Weights of a small GPT-style language model, trained from scratch on English Wikipedia.
Size: 8 layers, width 96, 3 heads of 32, MLP 256 SwiGLU, vocabulary 2048, 1.28M parameters.
Each number is 50 + 10 x the weight over its row's rms, rounded and kept within 0 to 99. Layers, rows and columns count from 0. The size before them is the row's rms in percent of the matrix's.

# layer 5 MLP gate, 256x96, rms 0.159, rows 152-176, columns 0-95
106:46 49 47 71 39 45 49 39 40 40 74 42 53 57 41 48 40 53 43 58 53 40 75 44 42 60 57 50 30 43 40 46 49 27 49 35 69 55 70 48 38 55 54 34 51 42 34 54 44 47 56 58 46 48 32 43 51 39 55 51 65 63 36 54 66 52 47 37 45 53 61 54 55 49 69 36 36 56 61 58 58 51 49 48 59 43 46 50 54 53 48 46 43 34 34 54
102:49 39 50 64 58 15 48 54 55 50 52 40 53 49 40 55 45 22 44 58 63 57 50 52 46 43 54 45 47 55 42 54 45 58 56 58 34 63 34 47 58 53 55 53 50 80 57 41 50 53 35 60 55 53 71 40 44 43 55 45 46 52 45 48 58 66 70 50 60 54 40 45 57 58 37 42 59 59 41 64 58 63 46 45 57 50 44 61 63 65 47 53 48 74 46 43
089:68 54 38 59 42 40 43 38 46 49 58 43 44 41 60 51 54 38 48 57 71 49 34 53 43 64 44 40 43 63 49 58 36 47 47 47 57 45 57 40 51 33 60 33 52 51 58 48 58 48 37 64 52 35 41 51 46 46 62 43 52 50 63 48 47 40 26 52 42 43 40 62 60 50 24 49 60 43 45 35 30 49 35 33 39 57 57 68 67 53 61 57 45 44 62 48
101:49 50 61 46 44 66 74 49 46 50 45 57 40 35 45 56 58 59 68 50 50 49 58 24 46 63 52 49 54 45 59 36 51 35 43 68 50 44 58 40 42 51 49 42 29 41 51 50 53 29 49 53 42 40 46 44 61 48 43 45 65 25 57 59 50 56 42 58 68 62 46 37 51 42 69 52 39 63 55 54 66 53 42 59 43 57 40 48 44 47 43 62 41 68 35 46
107:54 62 45 43 59 45 66 57 55 50 33 62 59 57 44 53 47 67 51 54 43 43 56 59 31 60 59 44 47 36 48 43 34 49 55 43 38 57 45 26 61 46 49 56 50 42 42 39 44 58 67 58 32 48 56 51 42 59 63 59 47 65 40 33 54 43 55 57 51 62 63 53 50 48 60 61 24 28 61 62 58 45 56 37 59 49 49 59 50 29 42 48 58 56 70 45
095:40 51 42 52 35 40 45 40 59 49 53 58 48 51 28 51 59 51 60 50 56 35 67 56 70 52 45 36 51 35 51 57 47 48 52 39 37 57 47 66 47 30 51 58 69 39 54 47 46 49 61 29 46 35 56 42 60 60 54 49 63 45 47 71 56 40 55 55 43 51 54 59 33 57 34 55 45 42 34 64 53 31 41 51 59 54 37 37 27 44 55 36 59 47 58 48
099:40 56 46 37 43 40 46 52 44 40 38 46 47 61 63 39 45 65 39 49 54 59 49 47 42 59 44 43 45 57 34 64 44 65 39 50 47 49 47 47 46 28 42 50 58 56 44 66 43 79 65 42 50 48 51 43 45 54 50 43 43 52 48 36 57 54 49 33 43 75 47 46 56 32 62 40 62 34 64 41 65 62 56 61 50 66 48 42 43 64 71 42 58 38 58 57
099:48 43 63 42 46 43 39 60 39 57 59 49 28 67 44 38 49 43 34 52 56 42 47 56 59 64 33 42 60 43 46 59 38 66 53 49 36 50 50 57 53 55 46 43 44 47 40 32 65 46 65 58 31 54 39 46 60 72 61 68 36 50 50 53 31 43 46 53 62 51 45 56 53 54 62 56 67 44 41 47 30 52 40 53 70 42 61 49 47 62 50 64 46 65 43 56
106:68 50 42 32 37 52 46 56 44 45 62 62 49 44 40 59 32 39 42 27 38 48 42 68 35 36 60 53 62 57 53 38 52 56 65 53 64 67 61 69 39 35 55 49 29 57 50 34 67 55 46 51 48 56 49 57 49 42 50 48 49 44 37 43 70 49 60 53 49 49 62 45 37 45 44 42 51 47 61 49 46 26 60 57 59 37 53 45 52 48 55 61 52 65 46 48
104:55 60 52 58 35 48 63 38 50 53 51 46 44 41 38 58 57 63 60 54 54 79 57 47 64 58 57 42 57 45 48 42 33 59 41 47 71 44 47 50 41 63 58 36 57 49 46 66 66 47 35 56 63 61 49 67 57 58 36 37 52 58 66 45 56 54 49 48 44 52 53 46 49 62 55 56 76 60 56 68 62 37 43 56 35 38 38 53 33 50 46 57 41 62 56 50
100:50 50 60 40 46 61 48 31 50 42 53 47 50 46 59 29 49 39 61 46 42 56 42 43 54 56 66 56 69 57 72 60 36 63 36 66 39 47 56 43 46 63 54 47 60 64 58 65 46 24 58 58 46 49 57 51 50 45 53 40 64 38 61 45 45 49 50 53 37 42 67 51 58 50 53 48 55 39 37 33 73 47 45 34 52 57 62 48 52 36 67 48 58 59 51 35
108:47 51 61 63 54 44 54 60 58 33 45 56 32 54 46 51 45 52 63 46 33 41 44 27 56 42 55 55 54 43 38 48 45 44 68 42 16 46 65 56 56 63 37 45 46 64 30 48 58 49 50 46 56 66 41 56 52 63 42 44 31 57 52 31 62 47 59 45 43 48 34 50 58 55 52 47 46 57 76 36 50 52 37 59 47 44 39 53 36 55 48 57 46 44 51 43
092:53 45 54 59 50 50 48 39 50 45 56 61 53 41 23 50 60 57 34 30 57 74 46 44 49 45 54 46 46 39 55 60 51 65 35 51 39 61 29 24 51 45 45 60 48 58 51 43 51 53 50 57 52 63 57 67 45 36 66 48 58 49 46 49 50 39 48 45 52 53 57 42 58 38 50 46 80 48 71 58 73 35 41 52 49 62 48 51 42 36 51 62 52 45 58 51
095:57 55 23 43 34 23 44 44 63 56 41 56 61 48 31 34 49 47 59 40 48 43 50 43 37 32 49 37 47 57 62 63 37 48 51 39 41 51 43 44 46 57 41 56 55 51 47 50 37 34 52 54 42 56 55 49 52 48 39 32 52 66 36 42 54 53 50 58 65 36 49 41 62 35 35 55 34 39 45 61 45 64 37 57 63 46 49 51 54 38 47 33 48 43 40 53
100:51 70 39 37 39 39 59 43 67 29 66 50 41 55 56 52 45 75 56 35 46 49 53 60 32 56 69 45 52 62 57 62 56 43 44 36 68 56 43 51 56 60 49 43 49 57 67 42 59 58 53 69 55 38 39 44 44 37 69 50 50 65 51 55 46 46 45 59 37 59 64 52 38 41 50 47 51 55 42 52 53 53 38 44 42 50 40 48 44 68 50 58 40 55 51 29
109:44 32 53 60 63 51 38 40 49 56 38 47 41 58 41 61 59 57 41 52 46 41 40 50 42 55 50 50 34 42 49 53 45 51 41 40 27 58 44 45 51 46 44 35 41 66 37 74 57 40 44 55 57 52 53 53 45 56 28 41 48 58 51 61 38 48 49 54 61 68 67 60 71 54 43 64 62 41 44 72 58 35 42 52 62 38 53 45 44 53 56 71 49 61 62 35
096:57 62 43 42 38 48 49 52 58 56 48 61 49 30 46 61 33 57 48 41 56 39 42 46 51 58 50 48 32 40 64 55 42 43 43 67 49 49 52 39 51 62 72 67 38 51 33 50 53 46 56 54 56 43 49 63 51 68 50 44 60 58 56 45 58 46 32 67 69 43 64 67 47 34 45 55 63 62 40 50 39 48 42 65 56 54 26 41 39 40 61 41 59 40 45 42
098:37 41 51 50 70 48 42 54 33 56 53 31 50 43 50 55 39 51 49 44 51 57 42 45 62 73 51 50 51 47 66 49 60 18 38 56 50 72 48 59 64 56 50 60 57 53 47 46 60 41 39 54 40 46 52 59 38 66 64 58 61 54 35 50 40 56 61 38 41 59 29 57 44 54 30 50 49 50 47 51 54 53 49 55 41 54 59 50 63 72 43 37 33 42 41 46
101:72 68 47 62 45 34 56 36 58 46 67 48 63 48 57 58 46 41 47 64 45 43 63 53 38 57 57 65 43 52 39 45 52 48 40 34 35 45 38 50 59 62 36 60 58 45 41 53 52 47 55 53 48 61 40 60 31 41 38 16 42 56 44 56 54 49 39 46 53 31 65 38 59 59 49 53 50 35 39 63 44 57 58 52 52 53 38 57 37 61 46 41 49 57 40 49
098:57 43 49 38 40 55 39 39 40 41 46 44 37 42 48 56 59 57 55 42 42 49 32 56 43 42 23 37 69 67 61 52 52 49 65 49 40 50 33 53 37 46 76 55 48 54 57 38 55 61 58 55 55 43 41 40 42 47 66 69 60 40 47 75 45 40 64 39 34 49 41 42 47 52 60 49 47 62 63 47 60 61 54 41 56 36 60 52 54 61 50 54 54 42 44 59
098:34 50 48 42 60 53 47 53 28 42 39 46 38 53 38 43 51 42 43 53 50 53 55 45 36 61 64 49 52 60 52 33 61 23 58 40 40 48 32 55 56 60 30 46 53 60 56 34 43 52 44 40 51 53 43 47 46 55 45 23 61 72 32 54 57 51 38 36 57 45 50 38 72 46 50 62 43 59 49 59 38 52 48 43 53 48 60 59 57 41 47 39 25 48 49 53
100:39 43 39 48 47 49 51 53 58 63 46 34 58 53 48 56 36 49 29 41 57 43 45 40 34 50 51 49 49 49 64 66 39 28 33 47 31 41 64 52 68 53 36 68 58 39 46 35 34 54 70 44 35 40 72 51 44 34 59 49 40 54 50 57 37 50 34 46 52 48 40 42 41 54 58 63 57 41 48 59 61 47 35 39 43 49 55 43 45 51 39 56 50 54 44 56
101:52 38 45 60 46 50 64 46 42 54 49 51 19 45 45 54 45 44 42 36 52 47 57 46 36 35 44 34 52 28 39 52 53 50 53 52 62 58 43 62 49 55 59 38 56 28 48 54 54 40 65 48 57 48 48 70 55 57 51 51 77 54 54 38 49 74 47 45 49 48 35 55 42 39 46 36 41 41 54 45 53 67 51 59 51 53 53 47 30 63 53 42 61 54 28 59
101:43 47 48 66 56 73 60 51 46 62 44 71 59 48 46 53 43 48 50 42 63 49 55 58 64 38 64 28 54 35 48 58 70 59 46 52 55 60 47 40 58 59 45 52 58 46 28 58 46 53 52 40 54 63 59 55 60 62 32 46 60 56 64 36 59 47 39 29 46 59 39 66 60 49 47 56 49 32 37 47 44 50 46 43 41 56 50 56 34 42 51 42 68 48 32 41
105:35 53 51 55 43 38 48 55 48 49 51 56 57 63 43 48 56 52 67 44 40 59 60 36 53 62 51 58 57 46 51 38 57 37 34 50 32 42 68 42 39 66 47 48 77 42 37 35 57 60 58 48 43 41 66 41 48 48 60 64 53 47 49 51 54 56 52 49 56 38 48 47 54 57 50 45 51 66 67 53 38 69 25 54 55 28 65 43 31 50 32 47 50 46 59 60
# layer 5 MLP up, 256x96, rms 0.161, rows 152-175, columns 0-95
101:57 55 39 37 52 17 49 64 62 48 61 47 46 31 62 39 50 44 36 47 51 36 44 64 35 44 53 35 52 38 51 50 59 55 58 62 51 56 31 50 56 58 48 53 49 57 42 46 50 54 36 39 53 54 64 50 48 52 56 52 42 36 49 39 50 24 58 57 53 62 46 49 39 52 58 43 38 40 46 34 34 48 51 65 50 46 38 52 57 37 49 27 40 56 63 30
095:43 42 44 53 43 58 66 44 52 60 58 59 33 52 51 45 51 63 48 38 42 30 38 59 51 37 45 63 53 65 64 46 62 36 56 45 53 48 68 53 54 44 55 41 74 62 57 56 55 63 52 77 56 67 30 35 58 40 64 61 60 35 39 44 61 52 52 53 28 43 35 54 47 43 46 48 50 42 41 56 59 44 58 50 55 53 60 52 40 54 56 36 43 54 36 49
089:48 50 61 51 31 73 52 48 69 32 53 60 41 46 69 61 32 48 38 36 58 49 36 62 43 71 41 50 58 61 46 42 45 47 57 56 35 57 61 58 56 50 47 36 34 56 70 42 64 46 48 46 40 52 39 60 55 46 61 52 54 54 31 55 57 50 64 51 36 50 39 55 45 38 53 32 49 51 53 45 39 49 71 40 40 36 45 53 53 48 57 46 69 46 50 51
109:48 56 53 63 59 55 36 53 58 36 37 52 60 56 35 50 47 50 23 58 54 59 63 50 55 49 26 63 61 61 54 63 45 42 46 50 70 49 52 57 64 47 57 55 56 53 54 40 58 43 56 35 59 40 38 59 46 38 63 55 53 52 54 54 33 64 57 55 37 42 41 55 34 66 45 41 57 36 35 33 59 64 45 45 69 54 67 30 46 53 44 51 48 49 40 42
107:53 59 37 74 61 48 55 48 48 40 33 55 32 41 48 64 61 44 52 38 54 38 33 36 51 48 54 47 72 65 57 39 58 54 54 52 55 43 55 38 49 66 47 54 55 61 51 56 42 38 58 58 58 48 44 57 39 47 55 35 47 54 40 31 75 35 32 77 45 46 41 40 60 46 61 42 60 42 42 56 52 50 54 43 44 38 30 54 57 45 54 52 47 55 44 40
104:62 43 47 51 51 63 50 51 67 63 42 57 42 43 38 45 41 44 32 47 56 44 45 52 52 72 55 43 38 44 30 50 47 41 39 33 44 40 56 65 51 49 40 46 60 49 32 60 40 37 56 53 48 41 55 52 46 44 49 75 60 74 51 56 53 52 59 31 55 50 29 49 40 43 63 36 42 65 47 55 41 50 58 45 55 49 55 46 47 49 46 60 61 34 50 79
102:48 55 29 53 37 29 59 50 53 51 55 56 50 55 50 52 55 66 45 35 48 43 34 42 45 43 33 66 54 52 43 61 49 60 54 46 54 51 42 44 46 74 52 58 62 44 61 59 48 33 41 41 45 53 44 33 50 41 42 36 45 43 45 55 36 39 31 60 51 60 67 30 35 61 34 36 48 52 50 51 47 41 52 64 48 35 59 44 54 68 70 41 48 45 40 44
093:55 44 50 27 38 45 60 55 53 54 44 38 60 45 56 65 51 58 79 43 44 43 48 65 36 44 36 54 47 48 59 49 31 63 58 68 57 42 48 42 44 43 62 64 50 63 77 54 42 41 29 58 51 61 41 53 35 41 55 40 56 49 60 41 49 54 45 75 49 34 45 42 51 49 55 68 47 47 49 59 55 37 46 51 40 55 35 52 53 54 62 40 57 55 46 55
092:48 57 71 48 55 57 52 49 51 59 46 44 49 50 40 61 49 41 57 32 59 68 57 49 63 58 55 82 62 38 43 48 33 39 53 50 55 42 34 61 44 52 34 48 44 55 56 45 46 67 46 68 52 45 65 50 40 52 36 52 67 59 28 54 48 47 49 67 52 31 51 48 68 58 40 52 55 56 59 42 57 66 57 32 53 51 56 53 52 51 52 40 37 40 68 44
092:53 50 49 36 55 47 55 46 36 68 47 54 48 52 34 50 24 69 58 44 43 49 55 43 63 65 39 55 60 43 68 38 43 47 47 27 44 44 64 58 53 54 55 60 58 34 60 38 54 47 58 53 34 45 47 51 31 42 59 58 46 52 57 60 49 36 43 48 37 67 51 66 65 60 35 49 50 71 43 52 51 37 43 65 33 33 42 54 48 60 56 50 52 58 49 51
097:58 56 43 46 44 50 73 58 47 67 42 58 60 36 47 34 54 50 45 36 51 43 79 53 58 56 52 55 52 66 50 54 41 33 48 52 39 29 53 34 39 56 49 49 68 49 52 71 45 53 39 49 59 47 56 26 52 56 51 59 48 56 44 50 50 55 46 48 31 55 53 57 30 55 48 52 55 45 63 42 60 46 52 38 49 42 44 38 41 48 45 28 27 64 48 44
100:58 54 35 36 53 64 44 41 34 46 54 37 49 60 52 53 58 28 42 44 47 55 45 50 57 48 64 43 31 48 68 46 59 58 40 52 52 43 73 43 61 58 43 48 46 37 53 56 52 44 42 63 68 57 60 46 46 64 46 44 43 63 63 51 53 63 36 43 39 54 82 49 54 49 54 51 40 53 35 57 47 53 46 29 49 60 44 50 26 33 41 44 46 54 54 52
111:46 40 67 48 55 73 57 65 55 47 42 69 39 53 63 43 52 45 52 33 52 53 51 44 71 39 59 49 58 48 46 34 52 49 53 29 72 54 57 52 52 49 58 55 57 52 41 44 68 54 50 51 48 53 43 38 49 54 64 58 55 27 32 43 37 61 42 31 57 68 52 46 42 61 52 38 54 45 70 47 56 50 73 47 54 46 56 63 53 67 61 52 42 58 53 45
096:46 54 32 65 86 38 39 67 37 44 47 56 55 30 56 78 65 53 40 62 42 55 53 56 43 41 48 55 48 50 47 49 46 60 47 53 55 48 55 62 64 39 41 49 52 57 43 44 41 49 41 30 67 45 59 63 60 51 58 44 57 58 72 38 45 53 44 55 67 54 42 48 60 43 37 51 59 48 59 58 52 47 46 55 52 56 40 64 43 55 43 66 44 43 44 50
093:42 49 62 61 56 57 66 75 36 64 62 45 59 47 49 42 38 27 34 60 56 44 42 57 62 62 25 59 47 70 51 41 47 44 47 44 55 70 67 47 36 43 40 45 56 49 32 55 57 47 59 45 41 60 51 47 55 49 55 57 44 60 44 42 39 44 40 52 49 31 47 54 50 57 40 44 74 56 47 42 53 41 63 46 55 45 41 53 64 53 47 44 32 56 60 61
103:46 46 37 42 72 35 33 62 56 39 39 42 54 49 66 44 53 44 43 67 54 54 42 51 53 48 50 58 72 53 57 41 45 53 55 59 42 60 52 31 30 48 58 61 44 57 47 56 58 41 57 59 64 51 41 54 50 55 48 51 57 82 44 65 36 30 29 45 58 68 59 47 46 35 43 48 38 61 53 51 40 47 36 39 52 56 58 49 58 64 42 58 55 44 47 49
101:37 63 38 59 44 47 54 41 46 49 53 49 42 55 43 56 49 44 28 56 33 51 27 56 43 65 50 63 34 49 50 47 52 47 40 63 60 66 58 36 58 67 48 40 29 33 54 32 47 39 52 56 35 65 48 64 44 60 65 42 53 52 53 53 52 42 27 47 52 48 66 51 50 36 54 52 54 49 38 40 42 37 38 64 49 48 36 39 42 40 50 49 34 42 42 46
094:58 42 45 43 61 49 60 67 66 55 58 56 56 59 47 60 36 45 46 54 49 58 73 60 55 47 46 61 35 52 49 84 48 69 54 47 51 48 29 49 35 60 40 33 47 52 51 51 49 55 61 51 50 46 53 47 49 44 47 52 40 36 62 70 54 58 56 64 51 39 70 66 45 39 63 59 59 50 65 69 49 33 56 64 55 41 44 43 46 48 46 57 56 42 43 44
102:44 58 39 57 63 46 49 51 32 39 61 44 38 45 45 43 58 48 39 43 53 61 45 34 40 55 50 48 55 51 47 64 65 53 62 54 57 56 50 43 28 69 49 41 46 67 50 55 47 40 37 68 40 36 53 35 47 64 59 50 43 49 46 37 38 57 74 55 44 40 36 69 60 36 46 49 36 48 43 49 60 35 46 55 52 44 64 43 28 53 51 37 37 55 56 35
101:61 63 48 56 47 47 57 39 66 27 58 48 44 62 36 48 55 34 38 49 70 51 39 56 75 46 54 57 72 47 38 50 57 47 52 62 47 56 48 51 48 66 48 33 52 38 42 45 68 43 47 40 49 26 54 36 59 67 51 48 68 56 65 61 63 37 56 59 52 66 57 48 53 54 49 41 61 58 36 56 47 42 59 43 45 50 55 54 49 63 48 50 41 63 49 63
110:60 49 39 42 50 39 51 47 50 43 50 52 52 70 67 44 54 46 59 44 50 52 52 56 42 35 67 68 63 63 37 61 55 61 52 60 72 52 25 52 53 42 61 43 31 65 57 42 63 52 66 36 59 51 62 47 45 43 41 53 46 62 48 62 60 31 53 39 50 48 43 64 37 58 55 49 60 51 60 43 55 42 55 39 43 57 56 57 76 60 56 43 58 68 45 51
105:55 49 42 40 51 61 51 35 47 71 53 50 58 47 46 56 39 49 43 45 44 32 53 52 42 53 47 48 58 39 62 46 54 59 59 47 45 53 66 39 44 42 38 48 58 45 27 35 48 55 59 52 38 36 45 51 51 28 67 49 50 53 44 63 42 66 34 48 50 60 40 32 24 53 48 66 63 37 48 57 62 46 62 43 38 47 32 73 53 37 60 52 52 46 40 56
101:55 72 48 39 28 37 65 61 46 53 45 38 55 56 48 57 54 54 52 46 59 44 43 34 41 38 47 49 48 36 54 56 52 74 57 32 59 45 54 49 59 34 60 51 48 53 46 33 50 70 53 50 54 57 48 49 51 34 39 69 47 39 58 42 59 41 45 62 66 55 38 36 56 54 61 42 48 40 55 36 46 44 50 50 46 45 35 62 55 53 57 19 51 60 44 34
096:40 56 53 36 48 48 37 60 57 46 69 55 45 38 75 50 61 62 53 63 46 57 55 57 31 44 45 50 61 47 25 33 48 41 55 59 69 56 58 71 55 42 53 33 40 64 54 55 50 39 56 51 67 39 56 48 41 61 62 44 47 35 56 37 58 72 43 49 50 48 43 56 57 48 52 42 49 49 49 59 60 51 37 53 41 44 41 63 70 54 50 36 46 51 42 34
# layer 5 MLP down (transposed), 256x96, rms 0.157, rows 152-175, columns 0-95
097:46 31 22 61 48 39 47 50 51 58 59 39 59 27 68 43 51 54 36 53 56 49 49 59 33 44 42 58 38 46 50 45 55 46 59 61 43 42 47 54 32 58 49 49 52 45 41 38 57 34 34 58 48 56 37 34 60 49 64 55 53 66 31 53 39 47 45 43 56 55 56 43 47 72 44 60 34 63 46 59 66 36 50 60 63 53 33 49 44 41 56 47 46 45 53 40
097:43 33 66 57 70 49 49 78 54 46 56 56 51 52 51 53 49 44 50 48 49 51 48 52 53 48 54 53 73 57 66 34 46 43 48 34 60 62 40 37 45 62 41 42 54 51 56 43 47 43 54 51 32 26 45 44 31 63 55 45 33 52 56 34 58 50 34 67 44 36 37 57 47 60 39 35 47 56 50 53 55 58 52 59 59 66 42 50 28 46 46 62 45 54 40 46
087:49 35 45 49 48 38 19 62 47 68 58 59 47 46 63 33 59 46 53 55 49 39 58 57 42 61 51 51 57 57 45 70 33 57 51 46 36 38 54 42 45 47 44 51 44 52 30 59 50 46 50 47 52 37 47 38 52 59 44 62 39 82 41 37 51 46 63 31 41 56 56 50 48 59 61 59 67 57 70 53 52 55 46 39 54 68 51 45 60 52 40 43 40 54 44 38
104:38 52 52 75 55 48 61 32 43 45 71 59 54 42 40 50 66 45 31 60 49 69 51 47 45 47 49 51 52 57 58 83 44 60 47 40 62 34 52 54 46 55 42 58 58 50 42 52 41 52 49 52 37 43 47 58 71 38 52 59 52 62 48 46 36 53 31 53 50 48 50 46 49 49 36 35 41 38 50 46 50 27 63 37 46 31 54 49 62 51 48 64 50 39 55 52
105:57 59 50 39 56 64 61 39 51 62 49 64 55 39 49 72 30 45 59 56 46 40 51 58 40 49 65 51 53 40 39 50 55 43 58 63 63 51 47 45 42 41 55 65 55 39 39 53 28 63 34 58 67 44 58 47 45 37 41 47 58 60 56 45 51 58 53 72 35 57 40 63 44 45 67 47 68 38 43 47 66 36 40 39 64 38 60 47 58 39 51 48 37 45 44 43
102:40 46 35 57 43 73 39 34 59 50 50 54 51 50 39 44 71 45 49 47 47 54 50 59 56 45 51 34 44 60 59 61 45 47 61 61 41 65 48 46 42 56 39 62 51 65 59 58 34 73 48 42 62 54 56 66 62 60 50 50 53 66 62 50 58 58 65 43 50 35 57 42 42 60 61 36 48 60 46 61 51 69 73 53 58 39 52 42 40 50 40 39 40 65 45 40
097:50 53 62 54 64 63 48 40 63 65 61 55 40 25 54 47 36 40 54 56 46 58 59 52 53 46 61 47 67 49 48 48 58 52 45 42 45 61 57 37 45 36 44 47 43 57 52 40 50 29 51 55 42 36 58 60 37 54 34 58 60 45 41 57 65 57 65 58 57 47 46 56 44 66 42 53 54 41 69 71 50 41 34 44 53 54 67 57 35 37 27 57 33 53 56 45
105:54 55 53 43 47 34 51 39 39 68 43 43 48 72 57 45 70 34 48 58 54 57 31 52 56 27 36 51 56 49 52 45 37 52 55 35 49 66 68 44 38 39 50 56 60 63 49 37 63 36 69 56 62 62 54 41 57 49 56 35 40 55 52 49 44 30 39 62 38 38 47 47 48 57 61 57 40 47 42 62 46 46 38 59 44 67 45 49 65 58 59 58 58 55 44 45
103:51 52 57 49 56 39 59 53 43 37 54 62 86 50 54 40 52 51 48 60 60 43 49 55 48 48 49 44 63 44 34 49 59 49 59 42 60 77 42 54 45 39 60 57 39 60 61 53 57 53 65 52 57 38 50 61 57 63 45 40 75 57 53 62 41 48 47 43 41 52 49 51 29 39 38 55 60 61 65 44 44 61 62 60 40 56 39 58 60 59 60 37 36 62 65 50
094:44 36 48 72 65 43 36 49 55 43 60 42 48 46 53 65 64 47 49 33 58 75 37 47 48 45 62 46 58 56 45 58 54 56 38 57 55 48 55 43 50 49 40 36 42 52 46 70 47 54 37 33 70 65 51 75 46 64 33 38 60 42 34 54 76 63 25 45 40 54 48 57 38 54 47 49 44 44 51 44 50 60 54 51 42 46 49 46 41 51 50 52 43 51 52 51
093:38 57 50 72 49 57 43 53 39 47 73 34 44 54 60 41 53 59 51 44 62 47 34 62 45 55 59 53 52 53 42 31 54 48 39 51 50 67 45 53 59 32 56 54 56 45 65 47 46 54 65 44 43 58 49 59 52 44 48 65 41 56 52 48 50 59 50 46 56 58 57 55 74 46 45 51 26 43 49 59 51 48 62 66 76 44 61 55 54 54 80 54 60 65 46 36
104:42 52 42 55 64 46 50 53 47 43 61 58 55 44 51 42 51 60 51 42 67 57 54 58 56 49 46 59 50 40 42 63 42 46 50 42 45 44 47 39 30 45 50 44 31 28 47 55 39 41 52 69 49 31 49 35 30 46 38 47 47 34 43 31 48 48 45 36 41 48 60 47 66 52 68 47 63 29 48 45 60 34 70 72 46 50 42 35 54 47 58 56 56 62 61 44
110:54 39 67 55 49 80 54 48 49 45 50 46 29 50 33 49 78 61 41 61 58 42 34 46 46 51 46 41 55 40 63 54 42 55 50 33 59 48 57 60 54 36 43 46 53 54 67 33 29 53 48 38 56 66 41 47 50 50 54 50 52 53 50 54 36 39 65 44 58 35 50 55 38 61 47 43 43 62 54 53 45 65 72 53 33 42 50 49 38 62 53 54 44 59 53 57
104:63 54 50 53 64 58 51 34 49 38 28 51 44 48 35 36 54 47 57 52 43 44 63 49 50 42 46 67 61 50 44 62 63 55 48 78 43 50 59 49 39 45 60 54 57 60 57 47 36 48 47 52 55 67 49 60 60 53 46 54 24 57 82 49 51 33 55 56 61 35 41 41 58 43 50 45 57 41 73 67 44 54 58 58 54 62 38 53 52 47 52 56 51 59 42 63
100:66 69 48 39 44 39 59 61 43 49 60 43 38 57 41 63 55 42 64 40 56 64 53 41 54 57 40 48 66 53 51 52 32 38 64 38 43 55 48 51 57 54 50 39 54 50 29 45 54 35 68 51 55 55 64 35 41 50 59 51 44 58 52 43 53 52 50 41 36 60 57 41 61 43 54 39 68 32 62 37 49 63 43 71 47 70 54 53 46 39 60 46 40 63 32 54
099:45 62 58 44 53 40 48 37 48 65 51 56 56 51 39 48 44 41 49 63 55 48 42 50 63 60 33 52 42 45 62 54 54 52 58 34 34 51 53 45 58 39 69 47 55 46 24 48 56 52 42 43 54 47 43 45 90 46 46 46 58 40 67 57 23 47 56 48 52 42 47 54 55 56 51 58 54 48 59 50 50 35 32 52 42 35 57 62 56 53 42 50 61 54 28 64
100:41 55 49 45 57 41 52 33 75 44 44 60 40 48 55 55 55 54 48 61 69 67 52 47 49 52 67 30 41 45 58 54 71 52 78 47 48 51 47 59 36 50 45 50 61 49 54 66 51 62 58 56 44 46 58 57 50 43 34 32 50 39 58 36 71 53 50 45 37 50 49 55 67 42 56 50 50 66 47 53 67 54 60 65 59 67 61 52 37 47 54 59 45 64 50 44
099:57 57 52 46 51 57 41 58 50 60 46 46 40 56 52 48 49 41 47 54 41 37 44 49 49 44 46 31 60 47 43 62 38 37 75 72 65 57 67 61 54 44 46 45 53 62 57 68 55 50 32 45 48 49 57 51 55 46 46 54 61 36 46 67 49 50 71 41 51 50 56 55 70 51 49 66 28 56 65 50 70 58 45 26 61 50 46 37 59 51 47 58 40 54 36 68
099:40 60 67 42 45 67 58 64 71 57 37 40 43 49 36 57 61 53 41 53 49 48 57 51 59 51 70 52 64 67 49 53 35 46 54 69 50 34 59 46 56 56 53 50 46 59 48 50 60 47 47 42 55 65 49 53 39 59 50 58 50 48 46 63 56 43 60 52 55 38 37 48 50 57 35 55 44 57 58 48 50 49 48 52 61 65 51 64 13 56 71 40 71 55 41 43
092:46 58 37 38 41 56 68 54 53 44 40 42 51 57 39 62 55 48 68 48 42 38 58 67 57 51 65 47 33 44 56 45 69 53 69 56 44 43 70 47 61 32 56 62 34 46 47 70 45 42 63 39 63 56 47 42 48 49 59 48 59 65 58 47 54 60 44 63 75 44 57 45 42 38 43 63 39 43 59 49 58 65 36 42 50 58 38 54 56 43 48 46 42 36 47 45
102:52 31 59 58 68 54 45 52 51 50 50 41 51 64 56 33 81 45 51 58 54 50 50 49 50 45 51 48 43 57 39 54 47 54 53 55 35 60 51 60 51 33 52 46 46 38 69 47 61 54 29 36 51 52 45 53 49 65 37 43 61 52 36 58 46 44 61 38 45 41 64 44 25 41 53 42 52 66 39 46 48 51 49 36 43 65 32 58 70 46 65 58 60 43 54 33
107:38 36 51 50 66 65 40 31 61 52 39 48 34 51 43 64 42 54 42 64 43 58 36 43 55 53 52 45 53 47 52 50 50 46 33 36 28 52 71 45 46 45 46 60 43 47 59 44 33 49 57 65 49 31 49 52 53 42 61 36 63 48 50 28 60 62 33 56 56 42 51 48 65 37 39 42 57 41 47 56 49 42 45 51 29 53 64 35 55 61 50 46 59 46 56 33
096:35 44 47 56 22 44 44 71 73 43 73 26 39 39 66 62 45 59 50 40 51 37 42 53 60 62 54 58 46 52 43 54 55 55 60 60 53 50 38 34 61 48 45 50 45 58 43 33 46 41 46 47 44 57 61 53 56 45 41 40 30 53 45 45 48 45 38 42 64 39 48 52 56 58 66 65 47 45 65 33 62 42 47 38 50 58 42 45 60 48 39 44 62 52 52 51
100:53 45 49 54 39 58 60 47 58 48 47 63 59 46 34 65 67 58 54 66 41 47 28 63 57 46 52 56 45 41 45 65 56 37 42 45 62 36 66 56 45 36 51 49 41 73 40 67 46 65 58 46 63 47 62 52 55 41 52 60 32 51 48 39 41 42 53 44 57 29 43 59 55 60 48 42 53 41 36 66 33 50 58 37 34 43 51 67 42 39 51 39 56 42 45 58